config.yaml
n_layer: 21
d_model: 512
n_head: 8
n_kv_head: 8
head_dim: 64
d_mlp: 3072
vocab_size: 8192
activation: "tanh_gelu"
norm: "layernorm"
norm_place: "pre"
norm_eps: 1e-05
positions: "learned"
qk_norm: false
attn_scale: 0.125
bias: "all"
tie_embeddings: false
parallel_block: false
init: "normal"
init_std_qkv: 0.0267
init_std_o: 0.00412
init_std_up: 0.0267
init_std_down: 0.00412
optimizer: "soap_variant"
lr: 0.00431
lr_mult_qkv: 0.4
lr_mult_up: 0.644
beta1: 0.95
beta2: 0.95
lr_head: 0.00605
grad_clip: 1.0
warmup_steps: 200
schedule: "wsd"
decay_fraction: 0.757
decay_shape: "linear"
final_lr_fraction: 0.0
batch_tokens: 131072
seq_len: 1024
doc_mask: true
train_tokens: 738200000
steps: 5633
dataset: "wikipedia_en"
Each number is 500 + 25 x the weight over the matrix's rms, rounded and kept within 0 to 999. Layers, rows and columns count from 0. Numbers have three digits each.

# layer 2 attention output (transposed), 512x512, rms 0.146, rows 176-191, columns 384-447
504539502537503478479534522506483490473484522496503490458513514505475477519517516515499500519493513488463529500495451510501487475516482529507461518479546564482522495540565517488452502489468494
496510479468488493500460526492534483525470497554551530473517512503521490516499492492511547487546471537482541464494517519522491478478481488520510511508489555497527484482479424431542486530500528
498505502537487469505450518499583528495488535523530424505514469494479499531507538501468471516520501451516460488493476506526487502522490462490463538498417534527453480522501489507520515485517540
495490490498533528538496442517503463494507463505522537457489494518505489505487477529477532511560486494536513474541506498546456477502540494509501494441508566537466531483496507499515475482512489
514528515498473477477472503484490533489482533500497484501495479550504478475499506496479515477477477474471510536502520534472479498494509503514495501486517491534488491459506494499498502523474506
492540498419498480534501525476491487476513495480494504529495490463487518471458481480506563514533509485474510503530514498507434476499525514462508475463506522499456505498491526553477480501496481
506475503501465535515447478528535528468559496504549515504514519503519473475489504460459465487520464460551503528486477491487515486484513429462516499478497481490467478532494498488505481495504547
496525512494535460539452494543522491482521492530528441533530507547478502502463492514496499484464555497491532528486505496522488479500477500541442497485439492483463507514495453501512443512485525
505454489492463555516506495530486503525534507480458477544478524496546515482475503489542506485515505546506526474552505497490515500529484504513492498549459488473558480491483455473513501437500491
529523497460481492509496476512547504495499459506500504531492542518498484493491527545517514479498484539481500488475468504533513534521458534502522502475505486456514478546457524511475534468473524
492427520511513493498475524508483494504505473509507476485564486556488531518485528529512510524490538508498510528540588500471487501530517527496475498477481482510500520508479495508481491527536512
511506512515469475521492454482458494495470474516528446455497496515498510539536533513517494432469471460514515525527510499514513537509491503524471525540469489486460459516489508469519493504491529
486527498473486502500495525511512507483540448503505495528474481542498470499420540495473471476518472510526522464529487505492507467529497499500499477459501511482520517513515467465493460487512411
462512525535522462546504539509465478475497516473498447505483546480458481495490484500503510490523494468518479504475486538533497505499524512463482514514478510504492470467503486496528521514519488
491457499441479462504476546512458477464492476553489480445489482510519503474469463483494492526500527488500512473535511540547451508484532495502567529438504502542511470528483499521458536478577537
539552457509534468495520515511503485536475508493545504488501554530493553480524492510503497468489502500497482535504483528503532462494490533472490503472517467480454491547507503515481488528535487
# layer 2 attention value, 512x512, rms 0.0684, rows 177-191, columns 384-447
501479508486505465473537467470502518516533474486554506481499489487490493489506515437511450476465490508520494495510544528463495499511522513537538470511473538490448571515477508509466504426497476
491482522465507484461480536537448532474490506497524447486497449502531539463470451529508504471537450501541438446508513438502491484560492483467562506479517518468506502504482436496468482406583516
494502431476485552454488511491465608539495460502511489493472462481451458524510479475508516517466511474486525443479483464481494488510451467510519446486469462484504420519542468521528485516491490
498486496486511516476462467531511520485468479467491589449523500456476490513518506514498485565510517519499495469522525478476494486475516532505538446538500455473477497531531498514520444505518439
532436448518447473422492485499493517464485470487499498455499505512505511511491455480471454521502512477502515548469493520439519486476496481540525534563462538499486478514518456455512424503488447
522469525475516486544495493488489538484462537511475522526474539506485490464508525547453598490492476512497517478474493487498504505505571466452444565528447535512506475547463473505508545504533491
529466485519516488498507476485522521496459509507477514460600482465488521550506500470534536511523463553473483493517546500423487535486491519500477483501521447488486546505460535532528489534529473
522470513513501494491512485536522492474470476519516492515544497449512495524508538498469525523553500500486483539459470510497503497489504523525482538476534519482510500467513553461557486506474506
434518480502521494499536510550501492529482451508530512527531500474463458500500515506501528492508541496504429521492501510497421474519492468488508447460527480551454460463488493489547507488562521
463613549489464503498469505521509552518500510554494460479421504486487528474457519493478537450467443477455485445486514460455528506507505503526506492504457524467501463462521518545506509517474573
491488500522472485470533530492502494492526575468505456549494495562491499531479504484544483522525488483513426530508495435536499525522531490525455468522553516513525535457497489525508461536482496
540469520496461535507530507552504477500506524471495498517489489526498501474572498537529497530560489517458517547501514480489554543522473520502543569552469531510513514453537518556477494503523500
524499478528496560543491502427463527495528507490479531473527484476502507523554486501502523521461537461468510471505480487494492512547492464493516498493507533435481428558518505503500551517512537
479515483506503484526545477500556473468474523499547555507520506489484495535529544535507494545474511475470555484460530494477452466512493470502512519504510469461497496524568456478543506437479475
483471539472490512522522517491418552526478472500493457498500452480508471520488485522501516510524523463487536506438544553544477454503515500485494531513527550486481526506498535526515493494495520
# layer 2 attention query, 512x512, rms 0.0547, rows 192-226, columns 384-447
545506463506496513512496516452504519511450478498495520503474487544477511537533516447536521509487499520556491546492556450498473564509518593551507478530480494489493493478488536540511489472577475
476529486455509533529447558563532538447507497437515531563483451472477529433505490470504543481477516489481529502497526441444440478497534459503496457470481516492555493487563483460434482450468512
536494494449533478475528543542500536457497530477506533514480470481541503501482457534518534569475492491494468534535510529514532434498498425467516530457486494458531514496509540486482485483512507
470499489458513543458513558487499506480488493511468482502489471518498520511492482488545490468488473492488502526538479531447561526526493530493532459466504484462533466550461536531483443470504458
549487507469468490510495512472486524445503473472520518480510467457440518511555485536500542439508517449471524472482521488516484509521514555569539519538454533538544483489467523534509485497501517
403534486490463542533487512510544492510501501465558556498526525498475479499527499463476490491522510506520523491502487506506452543540494490482512510489511472455496483500568534506505569493496522
451489515485536472531464523524525455527536511449523481527486528482519466532491480506511530482488480496496495504498516492423495496557502457493511493524495514526473479457496462470514499489488529
507530484482578523489492519506532517510502521499473466505502508529485503446507536503488459461473493462488525489507474491539502530516531477452512510468499427529497512506452466467462495507495491
483485515500577506536529546537452489479491476486485492505492483522525449494472527523461489485513504492459555484505434525531462511510538519479536479474547539555521518462474465495463470541540514
520493470449506470493515507512508519514484469524498471490534497485486468554508499539469467455509571544502533501507547441533484513478490471473477459488513501487476489490522436498514464495544524
476507491447543444480466508488524505496436533476463493476446538543493502515532493456524485508475508467466520540504478527498488471513462536497511478542530561509510501507507512504509469486516522
457507511395479495513492509531478568477477524498493503543471535492464512492509500471525502551525481475488533525518482437488481476500519511522461500501501541530470487513517481492476509458464525
459503499528511518483474493500448527455498460489518508508455475462521539464498521505516511529510525524499512498540534495480473512538502530494462466523493532531570480505484456520530522525511521
480494539496496515487443498489498508468547545450492473495492526476501481514483499462532449437520495504545444488506482524533538488526520494501528510444495521484476428515496558479476502530512493
397499569507505495453519499543512512551481483482477501497517515506476527476495485489517506519520520508515523492523525514505467510526453515494464462528480520537496505424519519489520534483477523
443467462492517506474478500484454502482518494502472459481516496529509524532513533458494508539482533561452521506492606522491497557492538486545508488508497545480482551448470473506542542504514495
518510493465543501485474495474489513549491487553491524458529493489565527497461456506501490453476499502502475543532457510461495539475487507491515517520501500502538502494506503416496454525474444
485474525461521496457445488525487466468551513461498506508527461484500531484446502487496486483483499498482464518509488506512534480510455512510466482474495512505531475484519499530472454504525535
596566528456493505522514459445519484487513513456484480508501527533522526493495519499485512547519550520508417489496521519531497506451518517496473525506535517468531530528592519547524493478513481
512477489511467470478509540527525492503504516508471521465477507515484519475549517541482524485540502497502499501474574517480540488516424502461525526490517508519469511504489515517526559519500523
505483493521451489546489497521503454499498563507503517548437530552560487534487523527531503521589489490477479518472522510523431425465472483445514507491482488469514443546540453467527509524589513
430508522497523506483502517501541505498507504440408571433498519491473472519533553479555497474486435504531483500505414472495505468470476502510564474523484478494508520506469534460459460471526473
548487508479522486498502503497527526501463443521450518550513488485486529491491490469466513483523451501561495463435491506502501462495490460495489518521479501506506519488577504537503532490553425
446465486497507576510525497550484520528489444475510559508528470513595497508511517511513574498523496544463521558485557472479526519470523474503500543509543495565514478464419476469521447566491525
516483541473502501447476479491456487491487493495534496525524521525463533505551512516496496505540481476461533517523479495468535510484494508432502522473504535476510528482467493496489435481478545
502518440464500479517544570495500508500474501509501501454547555467542485550482474548529484488479533527534490496461546481513554477471442467505412483503499495502450469517503480497553530529568452
486548454465512509513458458525518465490496471447533488494479516464487503530557499513506469450505460504489497495547498464475504471519525494490456525530487478550447517455407476500493484499473484
454502514487501486479483449514527483486457505504496506525503492462481542486463490454467466509469462499468536562487504467471508509498511495535521551455492487454512536506535551543462502451472522
483542471464480516509553520523494549489483453514575524541514457458526523481497458450530501501487501508502512526489526502464496527449494547544514532467494492496472483465556534481508497518467530
524475451450501530468526499468500460495465525446490496491499494491523501558492486519457475491512514487511544450460516533543463503444493479441510469483504446477502454469501407524463546520552506
551506471518483479516483488537484438514538506478497481486496448541442545510471524520493497489493505475524490502479533560540428517437479483507526511490463539537529499462505502486525525504489466
515499510521573551426565532555486487460471532505521547514488506495445548463537514500534504499469468487486462522486469467539458466519501512456503497520571502496518525490449467506442491483544495
510541475521447500539574534527483472545509438503481514514515461497479514486460518513472463475484487485457488460479515536527457503521507470459474529529492483519533479503461587489547433453494508
552487486493433514531528462493510523540482507524440473512489463480494489475569503493514480472510492484487531509530509498484464457515497522481518506471540501475538524516468465534483549545514496
492453493514498507439476484461436513450483463491537525496538477507491513475536469519441486487535516518516502460506543519450471548476521498518501517557505523510475462491513498492477527505530487
# layer 2 attention key, 512x512, rms 0.0557, rows 192-225, columns 384-447
472509499493486464466490484498529501462527499510545562498500489474438512488495490500502503496533504420514504432479468481487453474554500462426475506459489511540455488478530452455502478454487478
494472476559497506474510439481506508495460556497535466547475467464521494504494535497435479446512462507506462508485505552490501471510508494472450526518557479556492467502510476497544497575504483
547488488511540415501476506455534507518542523513510491515520485519421548476544490489496513482502462537500520475469518506497478506485513485496513519474514506549483509546543491483508487541492503
488495494530500469513484458482503476489463524523528477575508503491490465475461497474509487504540522489533545456526581485508455484477509506469478550509489536521518544469483563438496509512490499
518493477509490524519495489509540481512489526482527540548443483498474495494533510438517497471423555549518498497460596555496528460480520563467491511469503448522451539564478498499466572494450518
568499511511521479445530506483504478506496487557551464521467507508531451518518449473517509525446497479497514468520491511541496485463510499562504492488499517517512511464475512480503478489529500
559475494488504507516478490520552524470481493547541518541513443460497508447534453525491472443542498593503514450573490527504484471489512475545507546481507545495526483494483493530506470537465485
506463539483501454491470531484509537476522463476474468526528493550479459526447472503491491556548476516504487565504498525485504528501472499499544495508553523564489482529518567497525463461496458
514504457473478505506483518498500536477478461477525527518439569511516524477520466426466513473508470518531487526490544490455527508458463458520498548455534492470497475547508516508498532509531456
451527484510555488475548492520483518478509546504485578527526471462488488495518474534540516466509535489545477513494482459516542537479452531466518576553528494499531540509481493488497521517516463
551522519560488548488545496471477463526527493499496499469540460479504512563475540493556493510489523494520490517484503479504532481489502503457480468515533446488474521504529498466501522470521483
512523464546500503445524517487489459514479482478478513448456514505484538500504463507525493513570492526486473494491539519519495459522547524478504471532495480513518557502495478508510510499469449
525512494483509463529508503492484515566504480485471483475479516520544479508498521444488522548447469472516528430463451502474500512460511491539443527490469520516448489540467543484495486464504501
526469505527518440546490518523525509501504478536519497525496504579495518452495516503499515531508464472488509544519495487501492538494486463488493537464502528449513449532495500491526464479524547
490511437488471547461503505487511510507478514463539513553503520522458475527458462456432466462447511379494522504517478497460528453435551510563536476468528517506522485524472518470469513520496526
412519529475523504513473481524488486467509510500463548514485525479488531517496485465506505467550490493530558445517446491497475492516471469480543574513475409528522528461474480542496459478551468
521491509478513473496475474478502517582490480529475516528500553430506535470482505516499497493530544491512509466514547532516457514499511500476477463475505489513501500490513459513540515424497544
487503471552552459600539516504451536508465485477430505520504534486482502495542495496477494494572528494526522523526532459492520539521477494486478534472489470482516484502482511463479533507459480
475465515534521487500454528532436507516493504550440515476508514480451523484519556482541484453480487479464483553548463498453492482520498489535484479506444529511447439478476459563478482540467510
481518461463507547506524511514483440489498544506519551506502444484481495481499506508521493457527510540502546454504457468448513543493519492506470514506575488515518549550497523535521502541503560
523498514519470538467542531488532507522529499504494493504500466520518511541509488545497490491511515490510500493486536519512541515525507472505502522546502481487475508510519506450495525500508407
449496470508475497434474518482494484514522501519472519575499560511474452456447488489489456462479503503515494520541540509521559504521547531467507509470478426526504490508517454507483461492510501
413504456507508491476541508448506540506554493443503582446465456516499518523489485511515516502430553522522556552497537483469533498514510487495493569513502512535452485456466509530504459538555569
568517476526495468446527457466510511460474552518532522503506430455487534514588517487480460454491489551497480458482521484532484539560542546464493490568474489460490531511552534528481541508522465
538472457520567539471518539486522548496508487476466423503498464474531474466461487522477515479527498509493497509509515542465533503488526484513464490549468521479498468502442486506492549535492464
572542506583505505495457485537472505500517510539539496556535451508533507526484515471503467478518448542515517502530497505455510473468456516492512477510532542484464537483470461444493553492477546
453456491505487561499473468539506495508519484537503489497473497476516508507500528466499505529491489511509487476501523492493493512468468574467498512467519544484524464466497489542531466496508502
502468534512497460472489539496514512489520515487538483461450557497563485455476517445478466514487516463537497490541531545509509512527494470471541465509515467443451497500474519458453439566517507
503455496548584518462502492456501503461511455477447522508526515538510481486497548534509474495483518506457507445498519529491485544546484510487501506512486517430578499513510557497479507442469464
506490479510518513544495520480505465508500500485477487521491517526373487474484476498517547456524500499465456556557500469464532468519471583521498574499504503516490524530515486495487513514529489
489454549504493511502500494498423532474581483496429478495573544494515480535508457525479520492522552491513500496534511503519442529495501492466468490505489529443491508515502547504518540456463542
439555474465551542517474530477484503502483478481500534490475466452518455506460497501485517472556522493540473511503545480497512503490464552450505527496507503485504488526527489500502518501515540
532495542487445541517535524472479512492541490529543472473527538490509430482536520498515475478469568496479506550532550522498458505479480491533534481550486498548461487520542513516467464460466463
500512530526533544467493518515555506486554526514531502500519505520484528484483519496542489493527520518523490495509468525516528491547519500493470514515517501513497530482523545497499486491539494